config.toml
num_attention_heads = 6
norm_eps = 1e-05
qk_norm = true
init_std_down = 0.0599
decay_fraction = 1.0
dataset = "wikipedia_en"
Each number is 128 + 24 x the weight over the matrix's rms, rounded and kept within 0 to 255. Layers, rows and columns count from 0. Numbers have three digits each.

# up: layer 9 MLP up, 768x192, rms 0.0599, rows 469-597, columns 96-143
# down: layer 9 MLP down (transposed), 768x192, rms 0.0599, rows 469-596, columns 96-143
up469:119112113132154132155129091140077146127136137086114120104164136132123175129102082123137095144113133075129100104143107145115106145147150149146134
down469:121101131128101138112132157152148117107119130116142176149112130105137135145173193123107120124138090152090122104135141106137128147139133084134121
up470:103126147133147127130137113178125135153088148143159110166094109131094094083153127055160121121118201154131097101111139147112096116120099154166150
down470:084109159161161121127138065168137134120082088109167111145163092130117126121170103115129120129114116137088158132124095147103083099088106150175119
up471:168124117121121102134154095150089172154144111106098150131111122112124105100133134135088144133168100100143158120136120151108085126184129120101123
down471:088125124117146110137095120096152086147144133111128147131111143146140203107178100144140129123102133148108134127106118112128126119132150138142139
up472:109129127125125083129108123115145122158127158128143110159136161111137128161129154125116117111155149111122143115139125154109148088129104115142105
down472:189111129113147122117146114063145181122114098117132155132174105159129116133168116133127100125088102159118134108061099133106148113107125071136120
up473:119128127132082125123057146147130136121111141111131081115106124175137108089143101112131105114121115134107129136157157106168128113119105102145108
down473:149159156113151140126124109102124128136139147119101117131201128075112160141134129148099147112160104135145156136107117102138080185133116125114096
up474:124166133123126154127144091156179167140090157119180125107128147085079082130131144130148087127130068163134121113149137123085145141098144135133134
down474:112136127189119145152131118134071102190115122094121140099144101099111089131106125160136094124115125113119133164182117126105117107107171071151135
up475:136106108105125221143119124094119139110122110154146145137119102150153123088122114166133143160121103126120140127132145141135099106125117134139166
down475:133113125129104129137125160112135167187107132139139129142170164140107127096112113151146159136145104111079112128088157149109113123163093105106125
up476:123118137140120140157151180134100139120123163144111090109136145107153114184152106142134124138104121081100149135155124120152111144120120119115141
down476:131122092105131123121121082142144103109150105126141103133117145136111105110100150132132135145172124108138089135115121106086165125143107147122101
up477:137120119121138152129116155117164126135097141110114114122146125134156159093143090152110125130149133159124124130162128125111107093156123147181114
down477:087137115132137095121139117139101114129173145135103118118138133118111088155114174099163150134165136123107106125115137119138145168121127121094079
up478:122142150120157127159130160151128184126152123099160096136170101112128117141088126147151099118114157111121140085093136125113140129081144159133086
down478:113088133126082164134150133102117107165120156136150111145145118139132104121118102105148112122088138127130124147110122098128128146101152143129129
up479:133150092110111165094139134116143114144094159171121104128131138148106077149152082147127134084095116139101138132121175162129157155137123170126144
down479:109120147113132097156177165117139139121117129107121162114096138145148119111148168148119116118116079160136141135147118133112124157100163180107083
up480:146122170052131149126148117113160118141107130143123157150076175126120139097101141143161123116139135113062127095145122122176143139139104125135083
down480:170115175092128121125150109143148158152127156122112102114098144125116136115121124148113092156122122122127156112124131156140185172131127125145108
up481:151130130141189114153136123146169121149122135075138140133150127184091137125136132068135098093177115120113148158162127129101140141126159158134134
down481:146135112122111140139127124161120130125141106148119122102134165186126176070107080159122124128126113108140137118132145111093127119125142156122132
up482:144190100110096105104143155159111195158105122097144149127111123162151131144125104135120124124104140121129208094102132136107081127099132122160143
down482:131135144124125103129124143154123114115105108134138140119125103130160142147121136150134152133096134104143133095109142110085107130108132124160124
up483:100123125136129100146092080147169099136126117120145133130101154122139170128105079115126137142159161109146121111078122157134121122142073121102097
down483:118126137120156152099142098129156168153161112143085151131110118135119125165095141149180142133137126139112079153157103136111129141152111099153117
up484:132120112138108123118141104114104151127092117115118170106127082142134123092107140140135147126111130098158137115122155157096158105116143145111111
down484:129113153164136116111156127115140109119168151122119130123127145132157129147140124145124112119105136096160129121123119140069150101090133123131122
up485:151103159166115153130132115126137164089122128154131121128127103158126160135098122105116159091132132140135148101173110134171098138119110179096108
down485:160128103081139101134131123120105098124131116118150137111121139101148111140099135137146119159129097112186122130119121099105139159141095095123139
up486:120123149126133092160106155083079139122133160155118145161133111127126137096123141086131132169133152119133139121132113132163152102102097132147122
down486:151111107094095190133099092142153134148103154112125116114119144109146146139123124137114132107093137131144108133125115145119144125145116133143119
up487:144111166126114127127173122103118155118117106089133113111175145127162120133081119104084158070116113144145120131130154111140111117116137114140168
down487:148121154135134113148144111147146139162155142141098157134105110103127197113094133165152117144073118162128136113095126159132104102117113155159119
up488:155163132143193123158150125123138097112157138140112140145106168160131122096151117117171134083167117121147157106132135118122137083114098134159104
down488:140131100156152101110139124153073117120133123180165124097099147128131103103112118097130139135151132153149145131102093154094112117104151121114127
up489:175141157141109105120100111141135143116131108124122118154115170114093119135120141158131152087165158109149097109120134147173083125150098154114123
down489:113123158134137139155131102140130131136116129111149129123174110145141140109125132142122130141104113125147126099101129103175153140173112122153148
up490:124135130109174141196128171096144115143115129092104087160112157083131108152108083100113164120119137116138136120119122130083144098098110133123120
down490:147145117105176142153139131133131143122136114108164087168171120122160129107152159149157107148129144116104160135091105107130076134133106094158144
up491:116169134094145150123154125153162086158126178146097127120103112151124166114140058082073077120101093102132128117145115118108136121145135160178146
down491:157136117134141102141138118114129177095142131092136143157168095124153115164128097095148103133179136101149115111115137084125141127148111122116094
up492:178108121100119143162112156164143100169136173123167119119107172090156096139141122134129193149155105127128164123089148143125165095112114130159148
down492:135105113114128117128129123142149139102113120117157115155108060148108109115163131100161155153126129158113156132140139136121163126108156077133076
up493:189131115117085106064112101102072126083157122101101139127094178095125089101115146150141102122126115142149128164146126133110150130134162153096107
down493:116156138127101158140109153150154132091108155128141120110099160113115127116116086061121157168113125143130153160097085132134117126106124158090146
up494:169112134150129151111165137120088134134096135114147158166116110146129153109104081137138204105144128134158153103145121144139151121122119130159152
down494:169120114175098083106162132083115139112134098177158119145086160146164105123095107112125149144098107118113172134121095146102137120152135147186159
up495:112140080151135151111163109157111150183171121119133107137100156142139168138111156175100171121130141111123145118105134143112122109145150150108111
down495:087099131140157146107101165152122105146131104138154107152131090156167136144134105152128131145132106138169118121132112130117118113143121138106107
up496:107099112105175125119116133082191149162121104132092135143127116121112159117137132122104146124134126099135112131104120135154158140126116112123162
down496:163134137144128116125142104160109105088103140151143142076135154130081142108109148137128111104129075137076149160117128087126102119061123158131088
up497:153154108141119147107132068144109112125145127160123128113116135149120100169099125124096126148097137081094170141153096098106168145144101179088118
down497:140156119125107120096146080115130117143117109104148102154162177169114152096142124136174162178116118102128116137130079143102168141167173105097128
up498:136092147143129098126116127149120147041101139116122123142133145162151127135107129133162145151114117062156163130085109150089108116130076124110161
down498:108138144140128122083151089124081141085165143127109131177142178159138122132089100153133097146096138111151151104081067139167106111090138153126150
up499:063107081092142129115150149141158105131110140097132090116144139117172123099135114121121125114153137131075154121161136148153165125148140150135107
down499:166141145169122102113130100151094121109142114151146099102187095109132146146117123148132165139148131143146099138110102088117119131123099110151122
up500:104124117098152133148086105116174080144152113099128102144156130125094173089106095088157156143144103104166123129116098100093130138146170132144155
down500:124122121080186134146148119127082132126169132105111135113133121127190138091146139117130134120099158110153127165109153134085100141112095107120097
up501:066105175137166131093134097071132115142120140081121167133149137157127088156088123102143146131128142105119139119116107127126112114159135113175140
down501:128109140109090081127092154087130110125107129111107117137123115104110096125093136090142160148120137139141127135153115126125117111164119114153146
up502:166096154109101085056141118121110149162154129104099155121117103150121117138083138144182148145144140135116121134117125152107148119131096137091116
down502:121127118096116140094147118133117147131117145147118158120106130113134103111098134109136113128112110112111141132111119122100130159121129128117144
up503:139135143170106111144135108106121166141128153116136097152113174091100113154119127116150119111135106161127144112140140093161148116127096147137088
down503:114134163108124136119168133132123112132170100126128076106093127142132165145116143171189109136100147198147162124124117090101110131115129099132104
up504:111144099176091137175144084117164124104138119124109133156094115148104141074125126161141081119127157079169183131139152104093194092127094085097102
down504:113113071157149128151147082148135083065091129097095117099132094156081137138150097097121143113101127089169145117096205140070164116104113108107082
up505:115129139152149113162176119130130126128143139118141171100120146150128087144152137150133151123157133132134186132103183178103142109120136141175140
down505:114113104091125110129110129129092109173118139090109123151138129109125139125109117146116111107121180146119118146126097118123123106125134115116156
up506:154133166120113147100120119132115101145136151170165121161130113129136094134146146125109143114138054124121182108163106125157112091138144170128116
down506:095111090108115162108150133100205112133140112124113100127136101127141121124130168183148139116132142096115099089105119128149112129111125145131176
up507:159138178168119110162146132083110122139130175153133098165160111142135117129110153146115094109150115147129131127143129078136123108111125219155124
down507:146125108112090130087127087149157114150120129115130104103097130142117192133136142107126116150150144122139150154130133179113093148135151149131125
up508:111109141107160098123120091090115117153136104152126122139111116101101188181153119105154096159173087135148117086114104169133111135137127137151104
down508:137138127038130153148146113141189121118114154105090098110083123120086090138124145120106160121096094120127138123134137149133138131117159118109153
up509:167152121092148156090128135124164180113118125108117129124101121138118149106108126143136100091122106166122128102076105161094122134155097139117134
down509:192156109139084154077136137082137189048152102132102112135129107120146135099114112164172109112125110119111129135121112151128104164179109142122170
up510:171123087126140140131164160167144125158110123127129122110151133133097095144131096115164113170138147111133173125118149170104131067166150142167144
down510:124118111094171152124121143138152114098155118143146091135173147101071143132168089129130139110147114066150092157106119177153141163125087161134184
up511:159144127109093110146087111114138137099107142146107121143108138115118118122157141184128125129127105142142089130142135150145125134092134153126166
down511:100121120141097134133117116127116124154133091155122130097125148137149151148120163128103132128130099145125157163131113147144118109142111109136121
up512:152179113123115091125097144141141120153129130113159087088147106131125118129125173086120111134105159158141155113120081131099111165090106145106138
down512:115130138175113166099119131151120133136134109171121122141122138137117163119116128139122163157117149156172097105112128071126138130127103124110170
up513:146119121129129114115130133129153114172144121100095140117097117142141124106120084078173166092097117174120181126129117129128175119148167139129153
down513:097158147130161163133128120177132105108137157121139080105154137097122118146088150120095152101136151133118101135105167154114111098147095130152094
up514:113155144110131100148108138119174104116145149104112116130138124064143103118115104118142104136116131121135123150094129150165104102153153129123134
down514:112113204149149099134121133141114122102129112095116127127118123098201155114163090130114125150144113144119141138163145185150179115130151157108142
up515:101088135117139109135164091119130143121155106119121127111090118095150104143114149118094149075154117161116139076075154155086138146129130111094135
down515:140147104173140157082105140152121127100164169131121160134136118069138106148125171140128122121132165080138144132145083125110132124175147124119145
up516:143088129121087138081147174152106150143136133129136162120121135103151080107104081086106096102170132143097135127107145127142080120124095126146151
down516:141133122125099090132097083137113082145131119119156119092099135102156115151130099124167122112087148069131105112133103093121120135139090144154105
up517:120108174126096118076178169124096146134087136093153095119142134136109101081124109157149148128116089100109171147145122160145131136117113104147083
down517:131113128132104084118190116130113125153104142104145086127101110154093137081134127150142161112133139139095063113156121150159148174116122077129106
up518:139105125095122121147111116136150119143142155118146102127145129127119125140127139125137150097115119109105158148127120125138107149109054123110139
down518:146134161118184130113083144142153122122147108169161103148123139103162160087148078135156144118121120115101153131132136102142088148170102129140124
up519:126132125118125119125164124146161081148129108117105111155144104113131104136146162094133160164149145113130102128146152107113126106117128081132104
down519:124156115127104144151123101094144087168091151134140131119126115151135094143151145122162158146161156150141121145124142120135136118107123102101183
up520:145162106154126146093106084127122115126062097076170136118114148129109089167122114118101140135125115116138133121134115134140156135113119091144125
down520:111090170151096135117106128117136158087124133110083092103087150135104115101165117106116167164130088127086161115122100116198119105109145159121129
up521:123151150115096136134149115118130149118147076136095174154151138145151166131124067121121071130125128098143119161094103132105109135102131091097112
down521:108115121110125136109122107108106141138127142101089125154109172152138100099119147099118138118064172151135127104147148099138136093101129081125140
up522:168154157146106145152104152090136152153094142115151138145108162120133109150100129174152133143135064149117116128121109118135140146150115152110198
down522:133142063085130122078188110148117119135147138132134116114177128146142104169129152114136115111130153158141140143125143105127100122111168139124104
up523:152153166137172139111139159137105126143154117129137092158121130108131131122091091124156131151120089125110161104133153133075150130170158127103121
down523:182132174140157101082153098154174078180112135118144105136132189066123117120085165107136150142103072136157134112113137124096175167175093132121147
up524:148147126118159154141128117118125142110089112138191078118123153118148135091142102111116138126164108112147174105166127141116085139090141111123112
down524:124095122147160134121129158112067133115071161121099141143110113134111136133155073130153112138084117121127123142105109132166114105109154141098147
up525:134113185112115132115099123148085094155157145140136136140131147176129123137167090114098126112075112118163148156120119146126153123117145090133160
down525:117113134109099088112124135132123138081165162131120161129145132144173135138127140149134116139129123158130123184089077139121143186129092126114127
up526:119132132134138123157152115075121166171111117111153114137134125130145126171113080134147121132144113116136137139171128135131108119139121114111116
down526:127151126139107124155145143134148109108149126125130123113131144132083149096109165086126137125111160159127115108118159115148167153096152135102119
up527:141136148109124083155097140110184139169074118115118124090135143120146144089131137124109117155090133120124123135121128062094151124109108118131144
down527:130087129124166134139157107113151144149143152146157128139142172122113076094152098134191142115102145173108106114126146162116076122139099124083105
up528:142113093131106102144141113075146136107107133141115143109106122149100150128101060131109089067153130111095140091116118151100129153135124128180194
down528:146094068080084104102110098132124168099145144132120104120122132143142142164133141106148097170167153083099149181145115140120096134113097133118117
up529:137100142126111141134147117100111112130078121115138151143114124135151105134112117143102115144147140121098142149097076121136151145108128137175115
down529:128140125152154171131107142141125138112153104139080123113113107167113117138100101131146095118122133169112096115148099137119135094116105133117119
up530:155100109144156115136154110084090148128143146140146132170127124149120123127089096162101131122123109086118117138116111129125141125131151112173129
down530:130112134136112125090113113124124131165128091137167115135102158108122119137105096122123126142117113054159112059088115153146105073138138145148088
up531:171145126133126173087121158148119112145144131111153092122125092113121095139137118149116147117088128155160141129130126156121148118111125183157106
down531:119174092127143077121116114115145137096137132158131120142127121153087122079138152118133137130160125163097143093093113101145128100106148123182179
up532:132136132123154135145094143118141133153126145149078135114097127091109139140101117115178105113130125119148149126111133135109147121125176133101160
down532:100146170144144115111112146131131127126135120094143116156111118091073139121086160106124112129099127140120134160106143135125121108146146102138068
up533:155186099153128171135160117117130153119122120102144135159162106134137138137128126107113095140145151097150147143144154160103151167135124123098122
down533:087124082139176119129132131127125110130138114134118077088087122112086145142128147124135146122146099158100088152150139113114151121123155123143142
up534:110140123171121083128142106105176145127175079104135066127135130146155159171118111138129107143197072149161126133155145112166130125108105127145065
down534:113116160124090133155095123104130171132118153150115058104108140168110126151129173136063120176152149147132101153097119160109138125107144132166072
up535:115154118096131115109118120142132103167139116147120153126094161132151158106098150133126150081139126110100173085128120083152114122099102151122119
down535:151147112128100135141101108092166144120117119126100144131076134132096104130105149142134101137180116129137155120130158105126130130155174151133146
up536:136142115107149122118124158124166136157131133117085075124155141097137115127112125128102082123142131103091110124125188145141140148110121143108125
down536:115145141138104146152135139130109129108095109157173170121099119161138110145153108126144136136104138172162143133145122119115136096140146140136126
up537:123156147129132158107120079128076087142137134143121157133086125123118116111112114131121192136170106119148131110146096135102144140140116177160129
down537:101114157065150100094152125125106144117126118149118103121112093131118101100120102132108140133134090106120120144130157084134118130137102112171122
up538:147154098151139112105128128117101143147117124098125120135107109125110124130154136085113115154099139133104155158128112106157095164128130155123169
down538:131124112144152136142102111118163132131118126133142097142165094121147122145131078127138130131087102125145130114082154076112134123111076120127145
up539:140151125075149129126127135099118149107093132107110131096133154149116123112120152109155115137101182117151132129128107069098168117097146134118143
down539:139146177136152158126144110076164157144137115089181155129095136143125105142144145155150098114084118141116148144111121130115122134151117156128112
up540:113102154131143128134152140095141135110136163135165176139143100146208108169094125165153118112146149115133102099094107088105162133092124154113140
down540:106143141126184132133090173128108115117138146082125141107163171159103136092112102157152123155103132150115113154166148154162130126156133151153136
up541:143115141111104160106148108100139134087128138094141154107150127118143107104153159145098116136131149099106110121144124102111139122101149105130136
down541:183149159086161094058116098144126134128137105110139092115125107116095134162133130127098137148088155158139158097163093097124169097167117174142094
up542:138169118123081073164160077066165127140105167129148129120141110126160112135167111109122129108139143106124161153132150173164184134146136122096135
down542:135166120140122149156157121118092162143173116109125150126097110120119139155092147116086108097083118141137109151105102105163116125129120108151140
up543:200152123111155164137056139114100104122101147127130132127108146146139198072101113143149141150172144084109126115135109105114135128144080143178105
down543:113138144119119153063107129164077123114114169133101095138101122147118136103124133151187109124140102122157123121129114120112125166137137129104150
up544:141105154156132161136075153117123105140092105133118125102170124149136128135150117122123128133143098139099156134154128120147116141115129115129146
down544:137124121165107099124139124104108164151136121124120138167143139138126133132120138123156155118110097138150113113118130110107134142122122152130112
up545:101147148100106107154121122149152129143170142155161102128160092124133121124119152084170125106138119149091149111119099119118092106112091134122131
down545:155167109147143145133108120131106157083117113149103136155159110126128142122136119135070118118156154144131162135106143136113107122140130153118112
up546:136130154089148157123160138105086142169150120183104134115092079170123107093134108116128046160134110126147108090115100117078150100139144115136178
down546:112118120058182107117074126131135111076112164156167091146116136129108161129102157112165100135131146102151098138133086154113164124093156108125125
up547:176157138102156140123120133117163168134138133136161120113149110086127148155111150088139153127079148107155128097140098140117126154113101111167150
down547:146111134153125086161163140133099143165153132128143150117136115127162162132085123134112128126069098147103145094163129129141095093140063170118117
up548:126111097139089135118120151112172120127091152099117123127163124087115143119088092122155132134147137119138094140111142118124153139146157094115154
down548:159126109118112141137126160116117086121164158082130122117131121126161187128109121112075124070079100065092136145099141111135134135133189118163130
up549:113111130134148167146115146178125132124074138100158131152111068122109166097112180134119171150155119104103156092129134182129152116144126149149134
down549:105144153131121101134091140123142091122153104112138097131126163111160171126110152108141126148107139122172094164165124103094143145085147162147141
up550:154122083134132148107151099125103169165160132187151137128108185107139075100151089122098126125167136120146103130145160126130131136101136163086133
down550:151154140098105140120115134133146158130163162134156148069151141139130107132120101093174076144106136127118128101129138150152118138146106094122110
up551:104129166143111113139115108130112160158135104152151155120130122119130109118129130119106134079113126143134156117131137123150146075133080123165138
down551:132146118132104087134130126161105184124136134149151149156117125105140099119106141129103099145093153134075168164088089129146153114127123143127167
up552:093157107126148135144145146169184138151132131102100132134078128185132067125073121142130122163127137114124145137136147138137114168103138117154103
down552:060125117119101131149115134136131111117128132145153105157119186181091111164154125157145116169105142103108161160155156158114123152098135123106116
up553:137146129152120140172160155138138115151075105080156109091143105155131123155154094172101146124120092085121165143086132096147136130110139082153142
down553:140167092126134156170158106119106102155058097085164090132100146144110148101161126134117088175095156083123137127158175117194134176131133077222133
up554:172134128142147094144131159127161148139106152112141083115178142106167118117164156109132135073137135123130120183116107121147081113146130121102123
down554:073121116091096157140117118131075127114146106124126136119139135123120135121114108108115118161106084138129116113173137125117131131119138132152123
up555:130112165109094108115136128105147103167087113144171178134108116139102105088092116140123069078139114135197147118126137127119119135081159155161170
down555:113136083130128090136147142106121100131153168118120132131135124149111128132140112127183134154113106140131138142128097089105143157123171142127156
up556:122142182114106129137126113110135135142160126147098127109150113131126137109145112155134139163121106123133119091112149136138118154115109117156140
down556:154124126125142130153150102103083120095100114111171167150143129136112107164160126143111086092126126152109091088092160119135113115135141134124134
up557:134128155128139169145118083109155148159154118128173131138118108115125101110183127118138167132119182133135146085170133152138145085121136137150125
down557:138151149080124124114113138143159130125116103099152148141112113117122156134186114132120129137075185139135171111117113117130118078162194126143152
up558:123097164154131111126161142102125159086104103141169121126125154118100139118132118141125118127166167112152134128145121124095175125092126102147155
down558:118104142121129134126104132158096132087131084084118089154127130143140127178139128107071121127117125136149150095098131136133106135159169131128195
up559:108065149084162142059179133135130093090107117120120139104121101104144126137113145134162093133164090101130105106163110129087110124119115175146160
down559:126105116102138196100145119144132079149130128124121089134119092130134160112087088153175151127094102076148164122167126146140157145121123128104175
up560:170131156175108115133146139122123128152127096111085169120092120121168102116122103129110126092114134122120104139123168148100099138153130159116104
down560:112158128140103125111122128127108121114110134131099138133118174112161114080098092117104109144084134156078122133135097194148115110106104106084106
up561:123078092077131109120151142110157123137148096111118136136131123146131162104152100103133108133136156135123127108139160135115126086125134158136107
down561:116123090134125137138082123082152140115141140139143059109099126115140148134157180087108083134148159155119146162157131120117145168093118127123098
up562:122113149133122160122171107144098133125143150140149165140118129148105078107139143136128120144131159099129138148141126096115129108110124186132137
down562:155092144127121104148110146127156125146162121135133123134137158141143191138158123115139119119105153140153109108106122158106124084119127109132139
up563:126183124142108086186137086124128085149136154111149125162089130088139170124109118154127132088155138149104153152132102120106128103125137143125126
down563:181155120134157076138147118162119123146114144174110124179125087141091131114130134140125092113135134110150079171133133130118146111112125136124125
up564:110076121104136130173119128153173132169128180069119113115094136094149082129172145121175127144103149140142133092145169145136135114113129139108136
down564:121095096104133092135125160129141129133097154081128160145099152136119094155113139120187104130141121140142178093111145073144097135107145125118160
up565:199172138109113109131109107131088127163114130115117118140112110119096102132152143133122115101134135144127109110094128171111168119173133154092099
down565:118124134138130125109169154131161146100127119157150153133156155130144128128132146088139143163121123135121148139137092134139099129110103137146175
up566:123164112133102093115120137087123096121137117083123135108159152153149077119114105117134136157108115082115128140132110130104152086123116111111125
down566:157106125116107098127156112131126161125147117113131129146174109053098166134150153087140129151119170144171139099183147118117099131159110135146104
up567:145167159149142084142116154124127109164107123113101158121152102124085128149109167145128105085162127139158145116177133105112115082102106107168145
down567:122164109149125136114130146104120105140126100128127133160159119125150122131115195098122091117138140118139149122144113093104154127094150081165103
up568:096159140129088124159104125135130164169116112126115138104082112079142143094148085114099161126110145131124088114142138120115104131167107108131121
down568:058164164137067162199134120156078142118137126126090161121109080086141097123123106113088154128105106142175101113136150109084095182153146122126129
up569:116112127139145121141111149142160149111128194146090127146141142106111129116145139131127126146133134109141141122108121140122146146115160149110146
down569:135150087133131151127139167113087114143132057111159114104154092154126124146084158132125124131156106137137111125143160097126100112112058124150136
up570:153113131079117171116128105090136142162161142099172116137113108165130122095174102112144143087146125107119156129141116165124166116122109112125136
down570:082172132120129163136140121118108077147152147090147116125142091107129151110119182119105103097164154101151160141110124146138161151124127141093145
up571:133149124153087150099099156135116137142115099132177113106157141097125153115120131122117167151109130108116147128116104139137131127100099133114146
down571:151122106140117148107089122175166153184112123170156139107135086150108139118153124108116139177182155133076138109115137130146130123106090129111112
up572:163126121169082118115123137116156120104128129112130148112155183119140092137157133097138118129119101141144168176154154139073167103157136103099084
down572:132110139136114111082097130169146085155093128153133113145140103114096173106103155119146088152145145147148165131176077135142171163124101101122127
up573:118134140135119090129106144106125147122110154121147143139132158117158162135092151141113166098178089127112169138136121124088135130112105138139123
down573:090104145124124122137092107120166120118104108114111130098131110113077085132156134138112096127133151123148094102147144154144116136118143131142115
up574:151153102154130112125153104122147131125147165107202160155148122101153137124150115103120112158172130136117117106148148158136143105143138123111089
down574:087162135088154162092133092125150190163113144126149148140121137073151121146132097101141083161144123164153128092140154105113098106122094196134162
up575:179146145115123108106126120105135159146164112104133145118113137141184076086084071147133095141116130111126106098160106139123103128118119115118090
down575:122121141137141121119178129106098153129115092168109152098114151129129110148135134112090098136188126115141121082155114095123141093134134139131096
up576:159165093113095099146103114130110085146112142107094133127144179138140138141124124182132161082135152132117155137129156115121118115147090132165119
down576:122171120097112152129093153156125129160113127155141113074126154156158133106134127148141132136142149115093127131138101141183137150143099118126126
up577:156098102145144086143124136133132148193129115091150142159161134113164125151093106144093123104158159113142133131106134109156128077153154124090122
down577:111099132118110132125091152112131130117134113123152108112057134135118109130136109126104153092117130147160117150115154137172144135120148159113128
up578:152136120139148115103145146151105144159068119108128160112079171101065149123171134161100108110137071169111114147092150114147147154144097129132140
down578:097145113145116159115096096156118128165130154086114140128110121155066143134113181129106150125126101125098176114123112134140124135113125102164117
up579:176117117154177127130137131159089100145144107092103150173117139117112118122103067110113137151142113107093120068092125173129148112095160111102137
down579:148104201143129134146136146155111125137117177139118127145162138131138131147122140117166114118113113144143145117088162118106118106114128128145114
up580:207129133134091033153150170157131139118189124102086126146109144153094159149090126131096125098090084150156120139084123123095145096125175189102109
down580:152114144157120117159137158134140154161132121143086090190085133120074123101108128145110116106146106173101086103174148134135127092149094101125091
up581:140117139098159143153090121115127123128086125124110107103151148133156111112125145107115144123167183116126170139181146076154145076111102169145126
down581:095105137150129136153128114129123145145123140153084070126110134158115131133132103119153123173138145171106093094110101101096112109104123169117129
up582:176177146079120096156127098163141159124136138114104155122120175131184127151099124105110147132146161147121164131088097162118116133121120144118135
down582:125085097116135097112140114151109127150147090113159130135113151144143109150133133090084131078136171162132113113101115150078096131111127119130137
up583:152161125102122126116155142130145124133103095141136117115157127129102129204100106166113114092118114110193120088112156136071109149098104181123178
down583:120157092138145171094119149128172182158135116095148123073163099106098167153081161171095148125134107110116101081116115115102131119083118107148131
up584:120152128101132111135103124129124162157113128110150137136137120134099160139132135138121123115123132150096139123164157141124093149150098148136081
down584:148122118134138164145147149134099108079132162164123101116121119098130119109146148138110143121140137111181089138117128100133147121151129107122160
up585:106175128129144065145126139090141140132172121116131095132151152167157124143133140146091124100110124137174092106124116137089081101166095122088100
down585:085129156120144129118084142118173120158121132113086163109135139148100148116150167109131129116157130137083135144161136151157114153152150125150134
up586:129112162142098153119134111126156129142108113110116137152100154143072136178182128143137090110123122170121148135114117140125141103134153145136183
down586:168154133094179093147125140127122149107134122100143193094097159135140101151086114103093106132156115053124131147119099119115166107187129145170136
up587:158186086165146141166159108144137143157080103107159096141120163108128148070158150153144083168163093072141129143132119119173133083117127117184127
down587:167124131167134092135161119081129140135185153149146151139176154122150143197085109110159123103090104176117140124121145161086132133117124152084120
up588:120171166146147143114173127100134123167121112126119154061114158145108109088130115153168128153127142075136121090099110123157133143135132123107120
down588:145183158113122106172128124150090120092168109116137151162181130093099133100118163121093124134139126150146133135180123166158129103124109100090112
up589:108080124176123136133091136120128147119126179109146094092152081134108111128149153108143118129142102086136084107175156180146160126107105150088139
down589:107167104086139097144126133125126092124126140150138100117087121096055179094123155106106105088117128156156129131151144145071102141083146123107121
up590:137145177115122121121093145121107137136121130157116143103107096121167149118120138088120124122150142108145097110160092098135083141119103131152169
down590:191125119182144097136133135181124095139113135158112138126100146138142112143074127099100138141107120154150114111166141121135150092110173130131154
up591:143156107161120177160104156085119116127097128093107086141116130128151118115125110139119094122118131127107122149106104130059163104138120130181119
down591:145126134120156106118175100142095120150159127143110160152116099139144117145143160137119101126130111158127119159119131078139120120082117132113132
up592:126124123123112156070145132141135116161081113143159143122129115113115146119118148098112118149121144107109146092135142160130133109128132130113162
down592:126121122148141120159153128167126082169124133149128141120164150156147086133132124124165108123072146136120094144112175123083082125133120150115138
up593:113161136163118104122070151102145156157123135118107159089146108133149172137117114152120137134162069115101091129135180149151131095106110167149102
down593:157109171130142166177154126149157101114132139126134104167118142164113117109124146086124113161128162125102159096105082110099148129137116099112144
up594:115097149102080080092134110122132155171137121110139111115118121111096140133159170152143122149145141112135060134121121118164179084128117126123132
down594:092117145123128154145143131129109123091117132137096114122117127146102088132137114091129167133134132127126153113129144112128107147132109162151113
up595:169144166162099126116126114150112147142080112152160137135127142125142149131104111104177117122123149126114120138110096095116086101164084121129155
down595:128160127130149090118135124167133115089123107155128108110138153122125191147122099103132134108122152120130169130123139083066103159124126149148143
up596:147134149102151090084094097125116149156119135085138142129104115157118132170112165124120129145148139110150128134145096146122108118094133156132156
down596:105135134121143137100149129117122082142129156103122150147114141124122171110131138156108191153143124094106145127111127146133156157105137125109173
up597:147166114136145118161124150098137146154124142113140155102157139152084124148124174133112118165118129151129136120159146132131130120141148142144089